config = dict(
    num_hidden_layers=16,
    hidden_size=384,
    num_attention_heads=12,
    num_key_value_heads=12,
    head_dim=32,
    intermediate_size=1536,
    vocab_size=5064,
    hidden_act='tanh_gelu',
    norm='rmsnorm',
    norm_place='pre',
    norm_eps=1e-05,
    positions='rope',
    rope_theta=10000.0,
    rope_fraction=1.0,
    qk_norm=False,
    attn_scale=0.177,
    bias='none',
    tie_word_embeddings=True,
    parallel_block=False,
    init='normal',
    init_std_qkv=0.018,
    init_std_o=0.0,
    init_std_up=0.018,
    init_std_down=0.0,
    optimizer='adamw',
    learning_rate=0.00124,
    beta1=0.9,
    beta2=0.95,
    weight_decay=0.0,
    lr_head=0.00549,
    max_grad_norm=0.5,
    warmup_steps=499,
    schedule='wsd',
    decay_fraction=0.942,
    decay_shape='linear',
    final_lr_fraction=0.0,
    batch_tokens=65536,
    max_seq_len=256,
    doc_mask=True,
    train_tokens=374700000,
    max_steps=5718,
    dataset='wikipedia_en',
)
Each number is 128 + 32 x the weight over the matrix's rms, rounded and kept within 0 to 255. Layers, rows and columns count from 0. Numbers have three digits each.

# down: layer 6 MLP down (transposed), 1536x384, rms 0.0474, rows 317-333, columns 0-191
# up: layer 6 MLP up, 1536x384, rms 0.0539, rows 318-333, columns 0-191
down317:078088129156126123113153141157155194065090146152182091164142150129134115139101141110062101138142143124144128112117143136129102103079136116137160198105137132068164077175076134133120075161125082109094088209117134121205126151103116118110072149129126128172056178162118140165182134057132112104182141114153111116106127132119125115149159134124118117133120138163104098161139117108180140140162111099098158114100114069185183180119108116106110110147149134154092146130116192151151045170110134049168134156097132164136099092200112122134122095150134121105107082131106138112133177138144174112
up318:130140116111075155113123119116106117135163160129141153125128163141090148081157087120166152136125126147075156119133142112123141121136128112152164148128098144140156112142170168119137188121187134154143142192105112071134141103154133085179101138189134122122120089119114184103145139139131115197130143146129166193164145094108159107098144087131150122109101161136122191108119138052107139128093101146070205108141088097168133155147079089120091106119133139125134113139124131029156155150087119126143099112105160157085107148119098129155136109153101147111127100131093095092091124128084138121
down318:085105112142109135186137140179139116136089114103132156138149090164131148169150195085105090126152118084177175144068120106095128130128191151107147158130113091115132104097146114107110129093129148141103072123156167184070060159126154144153119125143162111141143166164126066138083087160134145075141099097132127123125125124216124184137127098134094199174166080131125100141114092119164116092151124162116105160117147100113137111183128059141096125097132124096100159074157117161139109176076122100143150150123117119113156138094152161118141143059055136083098189102164094096090181112117137119
up319:106139142119112157149163140118102147127159185105039207158103125093111151148135143217151158123167151142114124134087058135142126103101123164118189123188094138165110083120180152143121181154099119115189139076072149091113116101157133063142082134121087141128076151089172147105137127146167109106079058082123137056119207191113111149127115146168152099177127113101172154096119140123110127131127116132108107111130124136186090146158163100163118138140112116172125113112070139108164113178179145171104130108137124106111176064165136152122113157090090140142087097130147124131164175148166095094
down319:116118131169105097145129117134135127138164131093195125099127168159118122117075111159102150138132113182128137132083120077103125124121148149127078156141135110116140156132131106123166109130147139147142114086099144103132145183133107122184131078140156154080178133160112156151134114117157135133099142116097116154136089162139151057136146115099071167161073099164146061152183167107112174105102120079108073044142142115131135149124079128129128081098114086145085118165144118082131116156161059126211147159110136152083139117195179135153101108089146123105114104158113098135079079136151164126
up320:131126125140116097178115168134142154116096151101144142102188124177128043131161157100120095157180145122111133120140138128076110111160137101070111129126197117189136099080142123118129141148110144106142123164154125131148062160157093078138140162132092109092100111141111147146163142141099188072174143172121121176141090144187150135136180148135122105142130157096116115146182140145120110197207112142115151131124117120170160089121132124116132095118127166171103182215089087119191065126118118166146126143158139172118136155124096156192175080149124119110151125140106086165174096144139116129
down320:162115161125123106097121133096112207119078146104201122083094157110063099083094116183098115108117111085095120224140157089158101132123133191154162132168131199126128135165131186085138132182145105081102104143100107132151079145161112172140116140094125097161152147152131115100112173158093114131103188096156100137126167139111127068128136109153102147128062133102143103133090139115135139108051091156135132089145138124150163140192145127143153134145116167089181111117091143131101171136166126129158107145126104151106139162092115178134134099128149148091163144128162094144115122142184167173
up321:130149137058026135086165159107128142134140175059121156080174165133102189129150190142109214116114165118177139124097101118142139103137111168068142154099132171126098156101112129166121131112132170180132082132139109124158114169127055174133101115214151157112148095103156090147188088146153144173156106113092134170137114142111096155071141081099101097093153142091185114140086116174129102133142117083177114134102138107078129065152105162146107140156138103133066146136170099120173123089161172158067153150111074169146080161095123150145118104118082096124136154131160152162132104141151061133
down321:087121155117105135097155192171170118093068157103157128140156114091124155152155112145083130106149103129152156135088112101166173201144177130123087149165133148136096115114131041107111153112028125098106115125157131133166143088155143188112148182145126148151153142147108154075102172128145158126141130188195081122098208071067104198193141190122118101130111094148069137175092103147147105148146146059136135122092138101083193139160173146194129125152118115156093091057108181138081141107119076100152042151175109080104159163098118150045112077199159136144137180140157132202151110053171167131
up322:093136080133093118111128134145123129126171147120106162188181112149135141179149125126143146092135110127133145103131092084123185126112138147105160140119099104096104100097128143093126152060167122149120113183096132167111128154069074093149112092148115105117117171185158110084188049106193155108171129157134163131154153189154150146113103127115116111098113123126142136193150140157117149128092109140102154086140116126116140059185158132094095144144107119135106155117137091160165101131124091166123134139155166107101156096140166085152141098118167118113127080062124076112174150141146153120
down322:161128114112147147119080122120170118173116161130139078068083165113109118104171110155111094169125107066075137117113133125090140105185102116182147105144058145100138111150113161152195090194136118102135078149115130091091100096127089127068116076114082195101135104109166148172139166140096050071103153109108158139214127104071174089160095170154145115150074142129086164113105139093133075145144107113147127126119182132112085156136188129100180129099117098091098116136101146126138117085166138118156106094150087137208084126080098196129099100125146156151152096148163091082128123168081126213
up323:137142146069140194163132101126126131105097102126128158105174129136059170124187174125129094105203141155097157110094137107143142086144165132103109166129124149157146151081139189083103153162115075127157154155131105149092086161148085097119136173120203084057150150121154160163143095095147180171105165138065077125118120077195165117149145136173080131105138083198153166101112101158100147106077117211167191093190133073118075065098104137112179164178104176115084128113108134141164105139122076092148115053215119128078114122108144085161159129060151124145126084142181188095174147144129173095
down323:106110129173149150108102171133148235146129158097122141136134100124100116115097100152175170122094148147129066083145162143125129138174112127080141081095131117084152142082116154193135154097143079103144217087088129202139130140101145076141141149115079162082162152093207117090129191111124090083057041143101122151128092112174153082104108155130127128100209139152136068089109062136063148094100156156124081089131142179132149091156231070063102188200147171111140112200164096028111137181165153075096121094058141141113080162133164170110181095160217110059077086108191130093152150173097109103
up324:141079147158138086131114157115137134101120137145103132094103038054171122111149207050141162161091156129195071124131143200133189092166130172179136178157137155117116156071097156128128141117112172140195158139153128110094100157106144131100145115152174169091097193109185128179153092137124192072092140067121168121140192091139131157118119114113180123131169115159127141126099179088107146171169123141144153079118130143083039144073144153144189094116152121199169184183130132141166068138165190106104142132147158128154130094083106131102100096080094168091184104118154122120118124154107074116
down324:165148138124133150137090172182145098169161130079135135140136117172054149173146051158148101086168135060139126129123118141150098067108139113132103086142045078142137087126197115172111108150150117120114090154103157124128124181145109132173136162100113148163127100236091121114063168117100104182148118166093086186102151161170145110123108131128100131142112125060103160087159078082089133144168081182156127138144100121109102119130182129073143111102134149102148153179158090117116135150084139118116122166023092080105191142103141142158101131153126138100061170108093137137143121144095140085
up325:129155173124149142131140125140101142133164125136108140195149120094075120147158176191107132113146153119110105141129141131071143114138125114139112150125131121131171127121088116161090218147114121118154213142089123143104147146185094064147159133183103122149177105123128111108162109189131118099142093113121116098130136173091218118123128111195190155133162136152147181117125133109115117097093159138080136095150099181101120096104134090129088110139180163136022111129156119129160180091136129080183125121118111101134046099106098162133132109163146115143127136090131157135135148114151125115
down325:125186079115053152124169122158182121108126110142159203119041163165143123161145080131133148124100133175115125072114171174166114123088126153129120155150095133125163129107124075114154051117108140120094090071125104146146140102122117199098128118073081150119143132113125168043110131044142141160083143148147150127077116095135120141083161123070073126139088099126138143140069135116090106113199070125155136151138154140141131188192163141135093122164110151103187077185116104141158090118172132153103167105167124185122113196097133100120110116124126180145131130124155116122147159143124101165
up326:068141121068076173159151113036144105152127151187065116107143131112090131138120088144159169119153089102147143157123151119114153142153100112123119143145123080129141109051115097121109144140109108155118143140128159141134124131141160102106074077103084089164118179048108134127106173150147105109094071093156153134153140130099186134151173132112122101130144148120146143066132082105128158149113132141128191078188098131200150085116104189163051151146111156113103187097120090098140106083138110131119135088129137091099167153146069094104169179092145159102116082110125134089111180158170132129
down326:125083099159170130132110092191100125123131116155148158124127133096194158104101162109115093140136097150058118166034137160109125140120148116096092113178102145095106135150151090148132103087107144140126149119178105122157146123167205190140116153118158150113115126143153108102095148102074131169176150188093164060189133123157110133098139127110106182133113134142096072176119093114137129142151155114127052157124144114135103146061164103121115116110175053155161069156114097190125129140142184128149177094159128173186129082071136142039171130137075117081101138207173164137111107092137097090
up327:106107112128134100182132155097140168201141111147099135161103087146125126151112153048149145085176134095100137091158076164078149109138121088057139139043115153133171136123147131107105125100105115163141143158095149103165113140098095128148084094101122134097123162155156131111162117118174098114104129190133136138156146139106128099138103093124117110126153141132109133137182133148093145116118070122161124136133063117173106131163147105125106131168108149118118107178154129157123105106145079085102145145137093161129177067098129104108143150135113109103147128100120109130132138125128124146
down327:120106097156166133119132109139127114087090144071167137058180136145123123126125130220140150160065151142148145164065170138150126136086148177156127073134123146108063108115111150142153170161094151128117123138175133157097171160107147078114196103180118110139135065121151116133085116138138177117180162110113118114103104122136144161107173164118134168128115154124104140163125182106163111141128160153092121112124181165071120131106069122147109161111132104162113169054123123134143131103128146158124113143183165131144078181173137148125075082116154125106116122138146138110129183119163119119
up328:107196107151106112141138110133160134185133128152159077100159125128125140162140111158198104161102179118106167088111069145088195132183183103107135138103148114114126123134095135182144141120131174161135114165112112128126077143093139093126101114150138145075107113149131141125219124111140145185165090092134108154124135135126152085103104038076202115082148160121166113147172164144134109151065079129092120076136182160174150116184099109181064142139145108122120177142140042106109101099135078127102128053080150126095129112141152070189121088151152138104106127140176133142140187125123125187
down328:110164124144114137092190104129144124114086121135138142116103110132098127138151088104118140113128098167111180140106120131152096116133173089114167105163138116079120159145167103085158122132136125105110156082114117121130118168111142117179101135092160093167152125135144102129101129165090123094127134178163114118137103131132145132101084127102071085145139104096109138137132082109151079121159118123111089164089070136141112146140145103123123149149119126147109111167101150149080096116104103124155144106105109131159127145109108124108106156100137158145176082117136101163104176161165098125
up329:088135122127092181120218164156124127163129086086118176146152115113180135124131139081114147094145109085136149152142130139151150113113095155137152148029130136089155129138107114158154134075145131140109195111126102093103111107116180085173142141159132148191120138141077118173186143115137095109139150184116152146153130116107107146126216138094104208093158148106146088114137130092154122129055086127081096129118153124159122179111083119122117194159197191147139116172163109142145098167120150190124143110160104135152100129151135155129146054133099123090108114102155067102147171124109089151
down329:114096146147134151124091033152087163115073157108124074145173085184129098084105089114153102073116126163126116151092113118102130115141164136139196144181089128100161117082107105122172163177143098148106100079181191171108173152126081088142135133118137117130141086117091180159106085102188154091112143112161111128124150141136154132169098165125138169158114171151108119143182129090153106161169116161082163114125115179130149105179158130129141109148099149141142125106091113092114100125098106124163128176160174130151133137129165131180165153085101132152179097104163180056151100125127128119
up330:094116162189048164125131163144129144098152125128110134144157073188112167098121091078123132117140150146135129095121120067107133105126120176137188131121131151186098127138158119114090110103161093122154192139177068159200147168062121136098204201188117121096111168126147115084127159064167138161119101104175150154182107096117172152056124169087106095095115090112143080167111111114091100126103096089107102108176118090095142116110132031072127071211124170139152085170111151065194140184089124159105185154114178118147134153098101100151155134168169083142077176122131164099084150207141208152
down330:108136112166092047148147093074106094066000153150083136121126133171104129131123114097077149081109157157150131166112132170106062147087129199082143161125174141113147131180146138115056066145127117104153176148075110161073190137122058117101164159113120078120122124150073103128165165136100083100127123108110150096112127107102136141115171101084089145114123180255135135155124106111163110122201139157180155173124145119150100079131087179126097057134101115125146155104126122147103141140120192173205144151172106154127123117174080118140159160151110084130123119207085116125106137159113029077
up331:142162099111053175102149130124143082168094178175111114151139115135103118161150146180121149164143210094092098128137100163117115094115140169165073140137102128176126088059104131062056131130176141178092129170142087143175073201082122089146199097088077163088132176117143134093145154140141146173183180128123152075191120133176132133094080104154094146115167133059190201187139159044111174128105190122119193150114072090125111140069103154114107134195122201149084080137126134136136103121133135174143129127168120146081149162107111027092120157123163118048129083171154167136151136163128176131
down331:176113112120114106121123115155070127138055120153170081114129081123127173150193150161123113141111183118140140160068102115093167225143187109141149133111180151121158117109136176168164116118165140145134130129119097120088142141096109125132120133135102148128107124126105106136135133067152136117051109070122160130154193116161135154151108193115146130155175143242140093183168114161153055092088144144118100113142108128115046143127124153125100059104121148126156134143177144086137057078146159138144142082057125118131167090183129142142091138126077093156089107128170134171130132128095103122
up332:157074129162111123133177118110085095076126122132136092116115128138115102174066162070157071113115164176116094154092125160169196125105124232192118126123155138127130120131138162129149113124137112117123110109130079153047090112124080092102132104174144166090078191124169091122081153075145160134121117094102111124141175125171145084086170130151118172131131109138107099140104146101114099089088113104100123161190094078084151132228111086124152189124121148117127131129110155157161126126075117140117118154154157121113155114128094120090108143145111140114104131145138121093154146100108095141
down332:139151091081119121104094159131152129162175063181160134145087112108143078131116133165113200151149075103135124065146145101132145146094140115095125088090125108122187114144128077161161136095127100133102095181081102126109127129128127111092142114171104082121118132178119123094103138088144155147064071135161101138090121133162118170132116141114114159094173163128127163102150065163161166142078123156126184066168125138176152077106102164172125132105107187136103081126151151140104088165150105142096169113167125085100176085097110115119129115141132083128090128163123074190203169151138162160
up333:132168079105058167171167097156084145124136105140137105153124095149088116228177169084159135172144140141186099099110103155130081130139147171107147131077119096121139105098124119108166167085143132133118090132154100079122106110095146133134173114118142092070079136100150123120124146069119146104116069130146098089165149110108128110111151132149096115125095118127121145186119145060072202079054085158127116070108159108086117131111128096130068131077123116174149162137101080191131072102121149160158095094146126164144110120100102090134087103148147119134121129091159150128133214102112098186
down333:114155172098197128117115105159226148103196125117152139138169154059128145075155094122126130085104105122147143161135117132108148086115137104114169125141133068173127108144215148170125153161149105121121118090106184163070141131092096199137106208118109128133147185092093114188134168176094097149113087081124178135136119119118164094147090137121098129156052106181128087101114126049123101111135106146154135084152064170064149052134176136125135055140102118137134129130136129098111141125120118138135134098122163087145130141090132181130138134147097104171122094123117102124100102142152084169